Part of a small language model's weights: rotary positions.
Each number is 50 + 15 x the weight over its row's rms, rounded and kept within 0 to 99. Layers, rows and columns count from 0. The size before them is the row's rms in percent of the matrix's.

# layer 4 MLP up, 1344x512, rms 0.0185, rows 1220-1256, columns 128-191
094:68 68 70 66 52 32 48 52 07 66 47 42 88 43 19 62 33 36 56 52 61 40 61 48 30 62 63 37 55 47 46 76 51 54 49 25 51 61 61 45 45 47 55 46 24 70 10 44 35 51 45 24 66 51 47 60 50 62 54 46 17 35 37 39
099:11 44 38 76 28 45 62 25 47 18 23 28 52 72 45 51 62 60 15 42 51 41 43 61 45 79 63 52 48 79 62 40 24 47 52 63 47 71 46 54 20 45 55 61 57 43 55 57 75 44 53 52 44 55 41 50 72 49 55 64 48 38 48 58
106:51 42 38 37 04 69 79 49 71 26 46 54 58 59 26 35 38 58 39 11 47 51 08 71 71 61 79 58 25 75 45 34 53 50 63 38 54 62 64 35 57 54 33 52 53 48 71 54 57 28 53 58 47 62 51 50 46 54 24 58 43 68 49 70
114:35 55 46 83 39 49 51 38 57 35 07 72 59 61 25 50 54 63 27 50 43 41 72 71 49 55 50 56 54 30 56 08 53 38 49 86 57 57 55 34 57 42 56 24 50 40 68 30 44 43 57 61 75 74 57 49 64 73 90 21 51 41 39 72
100:59 53 43 77 62 20 47 61 58 51 66 25 53 59 68 60 63 49 31 49 44 50 56 34 42 44 54 59 54 45 30 69 53 53 71 52 49 40 82 36 47 67 69 63 69 54 62 29 48 35 51 59 67 53 42 49 47 24 53 55 39 21 45 30
106:55 57 29 30 30 60 52 73 52 38 21 55 41 88 37 51 45 43 32 38 33 62 61 28 53 35 80 38 60 37 44 63 58 54 25 45 43 47 73 37 61 46 70 48 62 59 65 72 36 39 58 22 29 73 57 66 48 41 59 08 69 72 24 78
099:44 29 30 40 55 76 50 44 48 39 62 20 31 75 38 45 72 63 30 63 48 62 60 99 51 45 46 35 34 37 73 46 66 64 42 62 60 44 78 38 43 37 49 10 66 50 73 66 44 71 59 62 53 53 74 40 54 65 72 29 45 55 57 74
090:62 39 56 40 51 48 43 44 42 53 58 51 68 46 57 51 36 61 45 41 48 15 69 54 35 17 33 47 43 50 74 41 64 24 62 61 81 38 26 30 59 44 37 45 73 31 66 75 32 58 58 55 45 36 38 55 47 55 69 27 39 56 52 62
095:62 50 20 32 56 51 51 63 54 27 51 59 54 49 50 69 27 45 31 45 57 56 56 63 15 19 22 72 53 30 33 34 42 74 44 44 57 47 38 33 70 57 77 76 47 86 72 63 82 80 54 35 52 52 48 18 32 79 43 37 54 38 42 52
100:63 27 27 45 46 45 52 14 46 44 78 58 56 05 46 40 50 49 63 49 55 49 40 73 49 57 39 61 55 70 46 31 30 46 43 50 61 48 53 50 59 55 72 34 50 64 42 57 53 39 47 25 40 33 55 45 41 26 49 28 59 62 58 54
097:37 61 60 37 88 69 53 48 63 42 42 31 31 50 68 74 57 34 52 50 47 42 71 69 56 62 32 38 34 42 48 57 53 61 49 53 67 61 83 65 34 57 43 39 42 41 66 60 42 55 53 69 73 54 27 73 33 66 39 61 47 66 78 38
110:57 49 53 25 51 53 64 66 48 51 50 26 63 42 41 58 67 47 61 44 32 18 44 54 50 82 55 68 53 97 90 34 75 52 55 22 14 37 29 42 50 46 39 57 33 86 48 40 45 59 34 51 38 56 42 65 50 57 61 36 43 59 74 34
097:42 23 47 52 55 35 56 70 35 28 47 44 28 63 83 77 70 62 31 49 87 39 51 48 38 27 50 57 71 44 32 37 55 53 45 70 56 51 49 61 42 56 62 48 46 66 50 67 39 47 97 43 50 59 23 53 40 48 58 53 28 00 35 41
100:43 58 53 39 41 60 18 42 49 80 49 99 42 42 51 47 30 43 71 45 62 43 33 38 72 42 41 29 54 46 48 57 16 42 28 82 34 49 49 39 44 30 43 53 40 56 49 52 25 51 46 55 59 43 46 77 39 33 51 28 30 70 37 38
095:50 69 13 29 52 31 48 49 26 35 51 35 51 18 57 64 51 44 63 50 40 59 66 75 64 55 31 36 30 59 55 88 58 38 55 59 38 65 31 30 79 50 21 86 21 57 29 38 18 34 58 40 47 61 60 57 61 41 65 69 57 72 42 54
098:72 56 17 58 47 32 56 47 34 56 50 54 55 22 60 42 54 60 27 69 49 62 47 50 45 35 72 56 58 56 52 90 11 64 32 60 54 79 59 44 46 56 72 57 59 31 51 48 43 67 76 58 52 39 40 39 48 31 30 55 36 54 74 70
106:68 33 43 47 37 31 33 36 56 45 45 49 34 53 48 20 43 61 26 52 48 74 73 50 26 42 45 15 29 34 41 38 32 34 19 28 65 41 59 45 58 41 45 36 38 54 45 29 49 44 34 47 63 40 56 56 55 47 54 65 74 31 57 36
094:49 75 55 39 30 45 49 41 18 62 50 58 57 48 43 51 50 37 40 60 38 65 55 68 36 68 39 60 53 80 78 55 29 67 56 11 49 51 65 55 51 53 52 25 46 32 51 75 58 44 26 42 49 56 45 56 49 28 40 49 47 44 61 29
097:94 44 54 43 64 42 53 62 52 23 60 48 58 41 68 56 72 49 46 26 58 42 57 67 61 44 47 63 55 63 72 40 57 73 51 29 78 47 38 57 44 48 48 56 47 56 32 51 53 47 39 35 37 56 26 28 54 43 43 56 53 22 66 60
093:38 80 73 45 55 26 71 84 59 51 69 29 47 61 55 66 07 63 87 59 43 59 59 73 64 44 43 56 40 30 20 71 75 58 71 41 55 65 40 59 47 54 23 56 45 60 43 48 26 54 70 53 51 42 54 36 72 57 53 58 43 65 53 62
099:85 61 52 61 31 56 60 71 14 68 60 94 37 27 56 58 50 56 52 83 78 64 43 07 38 42 59 38 68 44 59 50 61 56 68 58 39 55 49 39 49 53 19 42 46 55 60 51 63 40 60 24 10 79 39 80 41 43 60 56 68 52 65 56
109:35 70 67 55 49 57 23 62 33 57 46 58 34 65 34 50 34 35 31 58 47 50 52 67 56 52 65 58 20 44 46 42 29 73 54 59 74 57 69 46 64 45 62 44 77 46 47 57 20 55 50 46 70 26 65 45 53 31 49 59 58 81 55 50
107:65 31 59 23 45 36 72 52 57 73 38 37 70 54 37 42 67 55 38 52 44 56 49 44 61 58 57 60 40 41 57 39 34 36 50 38 56 49 66 37 84 18 64 49 59 20 68 62 59 52 14 32 63 36 76 40 65 51 58 62 66 61 53 72
106:65 63 35 91 50 10 60 52 42 28 85 53 33 35 52 53 40 48 44 74 41 32 41 44 51 55 41 56 43 48 85 49 76 26 68 35 67 81 45 56 30 45 43 52 50 58 49 70 59 66 60 48 49 42 65 51 76 43 37 66 60 66 51 27
095:32 27 50 39 55 68 35 76 38 42 54 63 65 65 63 84 39 53 39 25 71 32 55 44 23 43 31 34 46 60 26 24 46 41 74 36 71 51 37 37 50 59 56 42 37 48 68 39 46 67 59 49 65 44 33 57 61 72 39 46 56 44 35 46
097:56 45 48 33 42 61 73 33 53 50 49 48 52 32 52 54 66 45 62 78 38 69 57 58 45 20 71 45 64 55 16 74 42 63 69 54 28 69 51 40 39 52 65 41 37 56 58 60 56 45 47 40 36 45 11 45 55 75 49 46 33 66 48 57
095:39 62 65 22 72 44 66 52 57 54 79 25 74 13 49 40 77 19 29 44 80 22 50 46 72 26 66 48 38 63 38 62 53 55 61 39 38 50 22 48 59 42 70 29 63 54 53 49 72 34 70 30 83 63 42 62 25 47 39 13 36 26 48 47
097:52 53 64 79 38 53 41 75 48 47 44 65 40 61 30 56 34 76 49 49 66 76 43 35 29 39 41 08 59 43 83 82 55 33 57 41 56 73 43 61 65 62 33 35 67 33 45 23 23 57 51 46 22 60 43 24 63 48 57 50 93 33 56 59
099:33 38 29 36 46 59 49 82 56 68 38 40 54 39 32 53 38 69 55 46 23 53 43 59 29 53 55 53 38 46 65 10 52 60 54 64 60 71 47 72 45 55 75 50 51 41 51 64 40 76 30 33 40 18 15 61 46 69 38 77 28 81 49 25
125:46 32 36 48 38 84 64 50 62 71 38 65 38 85 46 42 27 44 33 47 62 39 48 62 47 50 51 48 29 36 15 55 59 47 52 53 52 30 57 66 45 45 39 50 52 34 36 53 82 23 37 66 45 39 80 46 60 40 40 43 44 49 36 57
106:41 61 53 68 40 33 56 22 41 78 60 49 39 36 46 71 73 51 68 44 34 57 43 50 78 49 53 22 32 86 52 32 39 80 60 38 76 18 38 70 63 42 61 56 75 45 15 45 57 42 25 36 38 50 47 46 66 43 68 32 83 12 50 39
115:76 56 83 62 92 41 58 37 72 73 75 33 54 37 32 40 70 20 33 59 61 56 40 42 51 58 54 46 66 17 59 71 48 49 55 13 34 79 54 76 53 30 46 58 57 37 70 29 58 52 47 32 48 55 20 41 34 46 27 54 46 46 58 88
096:52 50 40 26 40 31 54 35 41 26 29 72 47 65 69 31 40 71 44 19 56 65 43 49 67 55 49 67 45 53 14 45 44 61 54 55 63 50 43 12 41 50 38 38 69 46 33 43 57 51 71 52 57 58 69 47 60 26 30 43 40 46 44 56
112:42 39 30 41 47 27 49 31 49 64 42 52 37 65 46 35 37 58 49 73 59 47 59 52 50 51 54 67 55 77 52 36 66 53 43 55 54 63 40 47 40 49 63 53 37 36 38 36 32 66 58 59 69 41 44 51 56 53 50 56 47 59 43 39
096:28 68 69 59 52 31 45 43 32 82 26 44 37 37 63 33 46 44 64 74 44 39 60 65 73 45 49 45 36 95 43 34 14 34 44 38 63 48 67 41 62 34 48 28 34 40 43 48 56 37 51 45 52 21 62 25 68 17 45 16 58 37 69 49
118:64 65 47 57 74 63 18 43 50 52 35 38 35 27 26 36 52 62 45 68 49 43 41 58 82 31 08 36 58 58 56 69 58 43 42 48 37 53 30 34 49 28 49 04 55 51 57 28 19 42 67 45 70 40 70 62 60 76 68 64 60 26 48 51
106:62 58 25 55 62 56 78 50 55 44 43 20 41 26 39 47 18 30 61 42 37 71 42 44 33 69 34 62 30 56 46 44 80 35 55 43 36 46 39 51 41 34 42 30 34 62 41 71 32 54 25 42 21 50 69 55 59 53 63 59 31 26 35 55
# layer 4 MLP down (transposed), 1344x512, rms 0.0164, rows 1220-1255, columns 128-191
095:37 48 43 46 41 61 50 54 91 50 39 67 56 84 79 64 71 66 57 47 43 41 61 51 55 72 45 52 42 54 58 38 40 41 40 74 45 39 51 52 67 36 38 51 64 32 94 39 46 38 36 69 57 44 43 47 60 16 61 45 61 88 61 52
101:47 43 30 21 59 54 27 56 77 76 36 80 33 60 56 36 58 38 53 33 51 63 39 66 67 28 40 56 60 14 15 28 41 57 42 58 53 29 51 70 89 49 48 45 47 33 79 60 53 73 75 42 73 58 27 46 42 54 37 77 46 47 45 43
103:50 54 80 55 43 44 52 53 72 50 46 62 37 47 40 38 54 15 43 49 59 21 62 35 56 41 42 31 73 66 53 74 46 59 61 60 54 43 54 44 10 45 56 65 37 43 66 45 27 40 79 43 24 41 43 26 59 46 48 27 50 43 28 43
108:59 66 20 52 40 43 38 38 56 58 28 64 74 46 58 49 37 66 54 35 47 53 73 48 59 74 60 62 55 58 45 50 57 47 56 44 49 35 38 19 74 40 75 66 38 36 47 36 45 63 59 43 23 68 60 63 79 41 53 25 35 31 56 70
103:73 42 69 40 69 68 57 37 38 61 67 47 62 50 55 40 43 67 57 33 40 66 40 32 61 29 36 45 22 71 54 40 65 50 39 88 55 43 53 64 61 55 04 57 43 58 56 39 48 54 56 35 56 41 64 73 71 39 65 37 64 41 68 59
106:53 73 71 71 45 28 57 69 56 59 49 45 51 32 38 37 42 61 33 66 39 40 35 40 56 10 61 62 41 48 53 62 72 24 49 65 17 55 68 69 46 22 52 52 75 72 51 36 45 57 42 45 27 58 62 39 54 59 60 58 23 62 58 16
102:44 52 59 37 74 51 48 64 58 53 32 37 54 36 53 36 39 51 60 44 59 51 38 39 39 84 41 38 40 45 43 59 47 42 35 35 60 51 33 36 54 45 47 65 66 47 48 47 43 38 62 48 57 59 30 38 32 37 49 32 30 57 51 59
080:62 52 59 79 70 46 49 66 56 38 58 30 44 59 44 56 60 21 33 41 53 69 48 40 63 82 63 81 39 69 59 26 33 73 30 35 46 64 54 57 29 58 44 51 49 74 51 38 57 38 41 61 68 44 27 48 49 58 30 64 52 42 47 44
099:28 71 94 61 13 52 64 71 47 60 53 53 45 66 57 25 68 70 73 48 47 18 35 38 85 53 72 35 37 69 44 54 52 05 51 40 56 43 72 63 25 55 18 14 46 54 24 30 36 40 57 47 44 43 40 54 52 35 42 45 54 56 49 38
098:46 26 47 64 70 56 68 84 47 45 55 60 46 43 41 44 48 24 35 51 67 79 30 54 70 76 56 62 32 46 48 79 61 74 50 32 40 84 52 60 47 64 57 62 52 60 62 76 58 35 79 47 64 51 45 63 28 29 43 67 66 46 69 83
100:45 36 45 45 30 31 50 44 42 41 48 76 66 23 47 27 44 62 53 62 29 43 31 30 57 28 51 67 71 66 61 44 53 55 67 40 57 58 26 28 63 46 38 43 60 40 53 44 57 52 57 49 13 67 68 46 71 55 50 44 54 54 17 53
110:70 24 42 26 55 62 45 42 54 53 59 32 45 81 38 50 48 42 68 37 32 56 65 56 41 65 20 23 62 57 44 56 47 30 49 54 74 42 59 37 34 74 52 55 54 50 58 31 61 75 44 58 18 27 50 44 50 49 38 32 26 53 51 62
101:52 73 58 49 43 88 55 28 61 79 40 57 65 34 52 45 55 25 71 23 47 54 55 23 63 74 30 28 57 40 46 67 47 64 66 38 52 21 50 38 80 75 36 57 61 31 52 36 51 49 38 46 36 19 63 35 35 52 58 59 41 83 64 44
095:32 35 47 74 36 29 56 43 53 45 68 37 44 33 50 49 48 52 43 61 46 32 68 43 37 42 28 56 50 47 57 47 83 54 34 27 58 47 76 58 51 49 28 54 34 22 47 39 56 36 30 47 38 83 21 29 61 49 72 72 73 42 71 57
097:56 84 55 39 43 43 77 28 63 49 45 53 31 49 58 68 49 34 26 24 87 49 49 52 62 74 51 54 53 45 60 18 26 64 63 25 56 44 82 44 44 67 60 32 87 61 74 56 52 64 57 42 51 31 48 44 26 52 84 50 60 48 30 55
101:49 23 62 54 56 62 61 71 50 33 56 47 02 43 56 62 63 23 37 32 63 55 48 60 44 55 35 40 37 27 37 31 73 59 27 65 42 33 58 60 67 25 56 35 43 66 17 56 69 59 43 56 36 42 48 47 56 31 69 61 37 42 23 40
106:37 43 58 63 54 30 57 33 16 40 40 44 18 56 38 55 54 68 70 50 26 46 40 48 25 21 71 49 33 26 32 57 43 34 31 34 40 37 39 61 47 48 60 61 66 56 27 45 58 51 40 67 58 45 41 39 56 42 50 56 60 31 62 28
099:60 46 48 37 66 69 44 81 58 53 59 44 47 56 71 81 80 42 68 45 48 58 56 55 41 45 42 68 45 39 30 40 58 50 30 70 59 40 62 79 40 35 56 77 53 55 48 46 49 73 61 54 49 68 52 46 42 55 59 43 38 33 51 53
097:16 25 53 58 27 64 55 30 43 69 37 26 54 66 21 39 46 51 73 66 26 42 27 52 28 48 79 38 39 50 26 55 81 22 52 85 37 63 65 19 57 22 39 31 53 30 61 77 57 43 65 78 43 25 59 40 53 69 42 61 30 75 30 51
097:57 09 20 67 35 72 39 21 48 69 28 52 49 40 35 42 94 35 07 39 61 45 64 36 46 54 55 26 66 45 55 24 37 22 40 55 26 42 53 57 56 32 69 56 48 27 46 42 59 47 30 57 51 41 39 56 34 48 61 44 48 31 55 25
100:54 50 39 41 40 54 76 49 73 32 40 59 25 93 09 53 70 65 37 66 55 50 61 85 56 59 52 75 63 29 43 59 38 25 28 45 62 56 48 45 62 48 65 53 61 40 75 45 55 42 38 27 77 41 59 50 50 53 62 76 49 58 42 61
104:60 49 63 34 23 37 57 35 75 82 61 08 75 03 78 41 58 32 55 37 41 36 48 45 62 54 58 74 67 48 40 83 53 50 53 55 52 47 28 42 57 57 54 76 52 42 61 45 56 90 70 57 48 57 55 58 41 52 05 48 35 60 52 66
100:27 38 29 52 25 43 55 58 60 58 68 60 47 12 45 51 70 41 42 46 36 59 43 51 67 35 39 58 48 57 42 40 28 49 19 51 38 77 68 59 40 48 67 35 51 51 43 44 30 38 86 26 53 21 41 53 56 64 40 54 21 40 50 56
109:21 63 39 62 95 39 32 58 63 62 17 86 38 60 12 60 49 33 32 40 50 46 57 27 46 75 60 08 40 64 73 57 28 51 70 45 46 51 39 53 36 48 42 32 38 13 45 49 47 44 68 26 78 61 34 57 51 43 55 29 35 45 46 43
097:52 60 48 42 55 73 72 76 75 14 40 38 49 62 38 45 48 59 71 47 34 64 55 41 54 21 54 60 56 36 68 47 45 25 31 82 36 73 53 61 50 56 55 39 43 38 25 36 43 11 57 46 39 64 53 51 63 59 55 64 42 60 20 51
099:48 46 31 55 34 38 33 70 58 56 47 45 61 61 48 19 65 55 53 36 44 41 36 47 48 66 51 78 46 39 68 32 49 19 72 29 37 32 45 61 69 50 40 55 48 64 45 33 58 49 21 50 58 73 77 53 51 59 38 53 58 45 58 53
101:53 38 53 18 52 50 53 42 42 51 41 41 20 53 49 49 51 70 52 61 44 51 68 39 43 17 44 60 62 12 49 42 53 48 55 44 47 72 68 47 32 83 54 67 46 42 35 69 45 45 39 60 30 46 39 47 74 48 53 66 57 71 58 49
100:24 32 56 42 55 61 64 35 60 64 23 44 55 56 53 39 73 28 44 79 37 55 66 68 65 70 51 43 57 53 05 49 40 70 29 50 58 66 55 79 52 39 41 42 64 38 26 43 68 45 45 52 85 27 68 55 41 78 40 56 27 56 41 45
105:82 66 66 41 40 47 41 33 46 37 47 56 32 63 61 71 65 00 31 61 89 55 36 32 63 47 42 40 38 51 90 29 48 39 50 38 44 46 48 40 64 26 28 62 42 71 51 49 64 21 58 49 61 51 50 61 79 39 82 58 69 60 60 30
116:48 57 44 28 78 72 57 72 30 63 59 33 36 60 61 47 75 69 63 50 29 35 18 55 67 43 60 60 46 38 57 64 57 08 43 40 56 64 68 38 40 54 41 48 48 76 35 15 47 55 72 14 61 43 37 40 65 31 56 35 71 25 66 32
100:54 46 56 28 26 29 40 49 90 43 57 49 53 58 30 47 58 67 17 23 26 35 51 49 74 71 64 48 41 25 44 52 54 44 28 50 59 58 47 57 16 48 70 53 51 53 31 19 63 54 54 32 60 56 52 51 44 53 35 30 75 64 84 61
106:57 61 44 61 56 67 42 49 61 36 45 29 41 66 66 24 77 55 51 43 32 63 45 31 41 47 46 45 47 29 63 51 71 35 46 50 46 66 41 82 44 67 79 45 49 54 55 37 48 56 25 58 46 48 60 46 42 40 27 46 53 55 60 63
101:61 27 90 95 70 61 41 88 44 72 69 36 45 59 42 27 48 50 43 33 22 43 28 62 62 34 73 39 52 32 53 56 64 61 47 16 44 49 56 72 51 58 57 55 41 78 36 37 41 55 47 60 57 64 29 40 55 78 74 52 54 55 51 64
108:64 56 47 72 66 41 61 64 67 37 42 39 44 39 23 42 53 49 56 35 57 35 58 35 35 57 75 34 61 59 59 65 55 44 39 06 72 59 45 33 62 57 43 54 55 35 68 21 76 45 49 39 36 35 62 53 28 47 61 38 78 52 26 64
100:42 49 27 26 44 45 41 46 61 35 62 44 71 61 36 45 43 37 31 39 34 23 76 78 46 76 53 57 37 49 50 26 43 63 45 76 65 23 76 13 50 57 43 51 56 64 71 52 59 55 31 61 57 60 43 58 47 39 57 15 52 48 41 61
117:34 55 30 41 76 29 44 19 37 47 53 45 31 19 61 45 41 68 66 53 73 47 40 53 30 57 54 57 60 36 54 61 23 43 32 43 62 23 32 35 41 27 45 36 59 38 60 72 42 40 67 71 63 42 44 33 35 54 66 35 87 40 39 58
# layer 4 MLP gate, 1344x512, rms 0.0182, rows 1221-1256, columns 128-191
096:69 34 40 20 62 63 40 62 65 75 57 80 44 45 51 45 59 25 57 63 45 62 40 74 59 29 62 47 56 03 32 32 56 55 51 36 41 63 52 75 77 47 51 38 43 49 63 35 44 71 55 39 62 69 30 47 37 63 41 54 28 93 57 40
093:38 42 76 61 51 39 49 51 56 49 72 59 46 39 36 48 50 21 42 57 51 28 59 27 38 46 62 23 77 40 43 75 53 50 83 42 75 34 62 61 21 43 61 58 51 45 42 68 43 43 73 39 25 49 57 66 34 42 58 28 49 59 40 61
102:54 51 58 61 45 60 57 54 50 30 45 67 65 57 21 31 38 47 39 55 54 62 56 53 58 47 18 37 36 19 65 70 58 45 68 46 28 95 30 54 61 57 68 68 45 55 51 46 54 38 45 50 52 55 62 61 48 52 38 85 54 55 53 83
104:76 48 65 57 61 59 57 59 61 68 62 52 42 15 30 31 62 89 70 91 45 56 47 52 39 53 47 57 50 53 50 66 22 30 48 74 37 40 37 63 67 53 36 57 64 42 59 67 40 48 64 44 24 46 19 67 51 45 48 47 64 63 31 24
102:53 70 56 56 47 29 50 58 55 72 62 45 38 65 57 57 47 36 34 65 41 65 66 22 30 36 55 48 56 46 15 46 63 50 61 43 32 69 41 68 50 64 76 49 46 70 46 29 68 36 49 30 57 53 46 67 40 55 59 52 27 32 68 64
103:51 41 40 48 26 66 65 18 46 68 62 38 40 58 56 46 51 65 46 83 49 58 60 59 55 25 40 41 36 45 67 80 48 45 70 34 45 52 41 42 40 66 36 37 64 54 35 80 45 63 28 62 48 50 76 39 49 68 50 72 73 30 65 61
090:42 37 61 35 39 56 46 58 48 62 76 56 48 47 36 51 42 63 53 65 91 56 53 58 49 50 62 09 45 30 54 84 54 49 58 68 51 53 24 61 45 36 53 45 64 12 26 79 35 73 63 22 35 52 62 63 45 38 55 43 53 52 55 61
102:51 45 50 52 41 52 28 54 24 71 66 33 52 53 39 48 17 58 42 50 54 75 35 30 41 67 47 65 68 40 65 46 58 16 61 67 77 41 44 82 46 43 48 41 54 70 70 76 34 54 47 51 37 24 46 68 75 61 51 70 33 28 31 65
094:35 68 38 64 44 52 49 59 61 45 37 51 62 62 32 43 52 12 31 66 47 77 57 57 68 56 59 56 42 35 45 80 70 59 61 35 40 79 84 67 52 53 43 70 59 47 51 83 60 53 55 45 54 61 46 47 29 42 38 56 66 33 69 85
101:34 50 72 53 55 39 73 67 58 58 39 50 57 50 49 57 76 45 39 19 32 60 82 45 62 32 31 18 35 40 69 57 46 36 57 32 31 49 56 58 39 39 86 55 44 41 60 42 19 55 24 77 66 42 63 64 29 60 60 42 61 16 84 36
112:57 46 36 35 55 51 69 47 40 44 53 51 73 48 50 56 44 33 10 19 45 62 54 59 52 40 65 56 44 24 58 36 35 36 71 65 71 70 45 42 41 53 60 84 61 56 80 58 70 43 48 43 61 42 56 34 49 63 34 54 05 62 57 67
108:66 57 49 60 64 49 25 41 19 21 63 81 61 56 38 48 38 61 56 61 37 90 73 49 54 51 36 63 38 73 49 56 42 57 50 55 41 49 42 60 48 59 56 54 61 66 26 44 45 33 52 66 78 41 61 36 52 51 41 64 53 41 98 33
104:50 51 55 64 32 78 38 56 54 47 37 70 48 73 31 47 40 50 67 45 70 74 39 62 64 44 64 51 30 65 77 45 43 40 55 60 50 55 64 36 48 50 86 66 68 82 46 69 41 59 46 70 67 28 74 50 36 60 38 28 36 57 64 41
097:55 52 54 45 51 65 50 76 53 36 46 63 27 23 56 62 49 72 44 66 69 59 62 15 32 21 66 25 50 19 69 36 43 33 59 55 58 69 21 86 28 42 69 37 40 61 60 22 57 23 47 18 39 49 30 59 42 41 09 75 27 41 74 67
100:52 19 56 78 33 71 47 29 36 32 43 94 54 20 21 64 42 33 32 50 51 52 58 33 46 58 52 16 34 07 55 42 69 39 42 56 47 69 44 67 52 44 62 35 37 67 40 66 23 68 32 46 44 61 49 62 66 59 68 62 43 56 68 53
101:84 62 38 36 44 42 66 61 86 46 48 43 49 63 63 30 51 68 40 52 45 82 46 53 44 16 44 51 65 45 27 55 53 75 39 66 52 51 50 50 48 71 45 45 24 54 54 46 62 40 44 46 39 74 49 36 52 19 33 63 54 38 78 46
098:58 72 50 63 15 31 58 64 39 27 47 30 76 61 55 37 43 40 41 77 45 47 49 64 75 13 54 39 54 40 70 64 35 44 22 55 49 71 53 27 67 51 35 59 53 66 60 60 39 65 31 62 49 47 57 43 67 45 47 37 48 45 50 21
103:50 40 56 78 58 70 63 75 74 51 53 68 49 48 57 46 73 35 43 41 39 43 64 67 18 71 37 57 51 40 35 62 45 62 55 14 49 49 43 37 40 50 41 34 47 39 43 59 47 40 57 46 23 28 31 47 81 54 32 61 20 25 47 59
100:68 53 40 64 46 57 05 59 60 73 64 71 54 45 88 32 62 51 63 62 60 75 27 60 65 47 33 54 39 61 41 52 71 29 56 31 53 56 65 59 62 60 50 64 39 46 50 54 47 38 55 48 41 37 63 58 47 62 70 64 65 73 67 44
100:65 43 49 41 47 50 64 50 62 35 77 71 35 36 28 52 64 90 59 76 79 50 50 67 42 53 51 10 48 47 64 71 32 06 43 29 51 59 65 50 71 36 73 21 64 56 61 55 40 38 64 43 75 66 51 22 60 47 39 39 29 73 66 46
107:60 24 50 41 35 40 54 43 63 71 62 18 44 19 54 51 65 48 58 49 44 42 45 38 51 44 62 63 54 46 53 56 58 29 66 57 58 84 59 58 35 47 36 72 59 60 53 41 67 64 71 32 46 43 62 55 57 40 29 44 08 48 53 67
094:10 52 17 76 35 44 48 46 65 45 67 42 35 34 41 35 51 34 58 53 47 62 39 77 47 47 41 61 47 51 51 40 29 55 36 52 54 79 56 58 30 42 59 45 52 73 26 33 52 41 91 48 37 29 34 55 52 66 38 46 39 39 39 64
103:21 41 44 40 54 28 31 32 51 57 25 67 60 58 28 30 48 50 37 38 71 42 37 63 42 60 37 69 60 16 30 64 56 38 70 31 29 84 47 52 35 32 89 72 40 42 68 16 50 64 58 50 32 59 24 71 58 56 67 69 32 24 15 55
102:63 43 32 61 12 65 58 68 57 47 31 54 74 56 54 50 47 65 50 82 46 54 34 35 23 34 69 68 50 54 63 37 42 68 51 36 47 69 41 43 38 57 59 40 45 51 76 38 38 53 76 45 69 75 37 68 58 73 48 54 49 50 70 73
100:73 56 71 33 79 77 58 45 37 18 35 72 40 44 43 42 48 62 38 32 54 50 95 79 21 46 29 45 31 52 44 58 39 43 49 46 70 43 68 49 33 56 70 46 63 66 56 70 24 55 55 48 49 63 42 43 41 63 51 30 38 41 49 65
097:43 19 53 45 55 54 41 45 66 71 62 51 51 16 69 58 49 42 68 84 46 44 47 26 61 50 44 34 54 60 55 45 36 69 59 37 32 69 18 55 22 62 39 59 59 43 31 64 31 54 43 58 53 29 29 49 54 34 19 75 46 77 78 66
100:28 49 64 77 43 33 55 20 45 84 56 65 68 61 49 46 65 48 43 44 50 49 51 72 64 66 46 30 33 29 62 64 40 42 56 32 68 57 66 39 87 60 36 44 46 59 27 42 68 64 37 57 67 24 52 39 49 69 58 55 45 59 20 55
104:71 96 66 48 40 29 37 45 55 54 52 53 52 47 72 45 22 22 69 58 65 61 76 24 62 50 44 45 38 36 71 32 76 60 66 34 55 89 74 56 72 59 59 65 46 46 46 35 32 45 61 46 56 68 62 83 45 55 56 64 55 28 38 19
117:62 47 26 62 35 62 55 51 64 71 55 51 81 53 34 53 28 19 35 61 37 83 52 62 41 38 83 48 31 47 25 23 52 52 56 41 41 27 57 70 60 47 57 77 55 27 54 49 32 35 37 59 41 52 72 55 40 53 30 70 29 75 65 68
097:74 54 50 38 40 39 62 53 67 58 58 48 59 62 49 42 49 58 33 58 50 57 46 82 39 42 73 40 31 02 58 76 50 45 41 58 43 99 47 74 17 41 92 50 53 66 40 49 73 35 57 41 78 46 70 76 31 38 32 69 60 64 84 52
111:69 51 55 42 38 58 39 62 43 48 61 52 38 40 39 23 57 47 65 42 52 34 60 28 62 38 76 45 54 58 89 68 42 46 59 40 68 80 26 62 35 71 31 77 65 25 51 76 78 28 60 55 58 46 55 61 29 37 17 69 51 83 36 42
102:43 49 46 43 25 57 69 60 35 34 47 41 52 19 52 62 28 65 31 51 87 29 61 29 57 58 35 46 48 36 46 58 45 35 54 94 59 23 54 41 73 62 41 39 74 47 49 71 51 56 69 75 25 68 32 55 48 59 54 42 25 53 52 42
109:33 72 45 77 62 56 52 49 40 44 41 55 62 66 60 77 61 24 48 36 58 62 62 60 57 13 48 45 48 45 55 49 31 54 61 17 39 64 51 35 38 54 78 44 67 63 43 57 57 57 13 49 82 58 77 39 29 40 41 53 38 45 66 50
099:36 39 54 62 22 52 54 56 67 65 43 56 35 36 35 28 32 63 70 56 49 50 47 46 45 60 70 39 27 48 40 64 39 51 59 68 54 34 53 63 51 73 49 50 55 56 36 61 56 56 41 67 41 47 33 70 58 31 14 73 51 79 46 31
108:70 47 39 56 37 40 47 51 44 78 66 75 84 51 36 32 36 26 30 47 55 51 48 62 36 20 51 43 61 45 59 36 59 59 58 43 59 57 31 41 68 54 70 66 46 47 58 61 42 40 33 49 52 40 68 49 40 51 35 42 25 52 50 36
103:70 70 26 56 56 77 56 10 66 68 48 55 72 30 41 46 36 48 49 64 49 65 28 60 38 85 50 47 30 55 51 47 47 37 49 47 76 53 44 66 88 65 47 71 52 54 52 71 59 57 53 49 18 61 69 43 45 24 32 66 60 53 54 68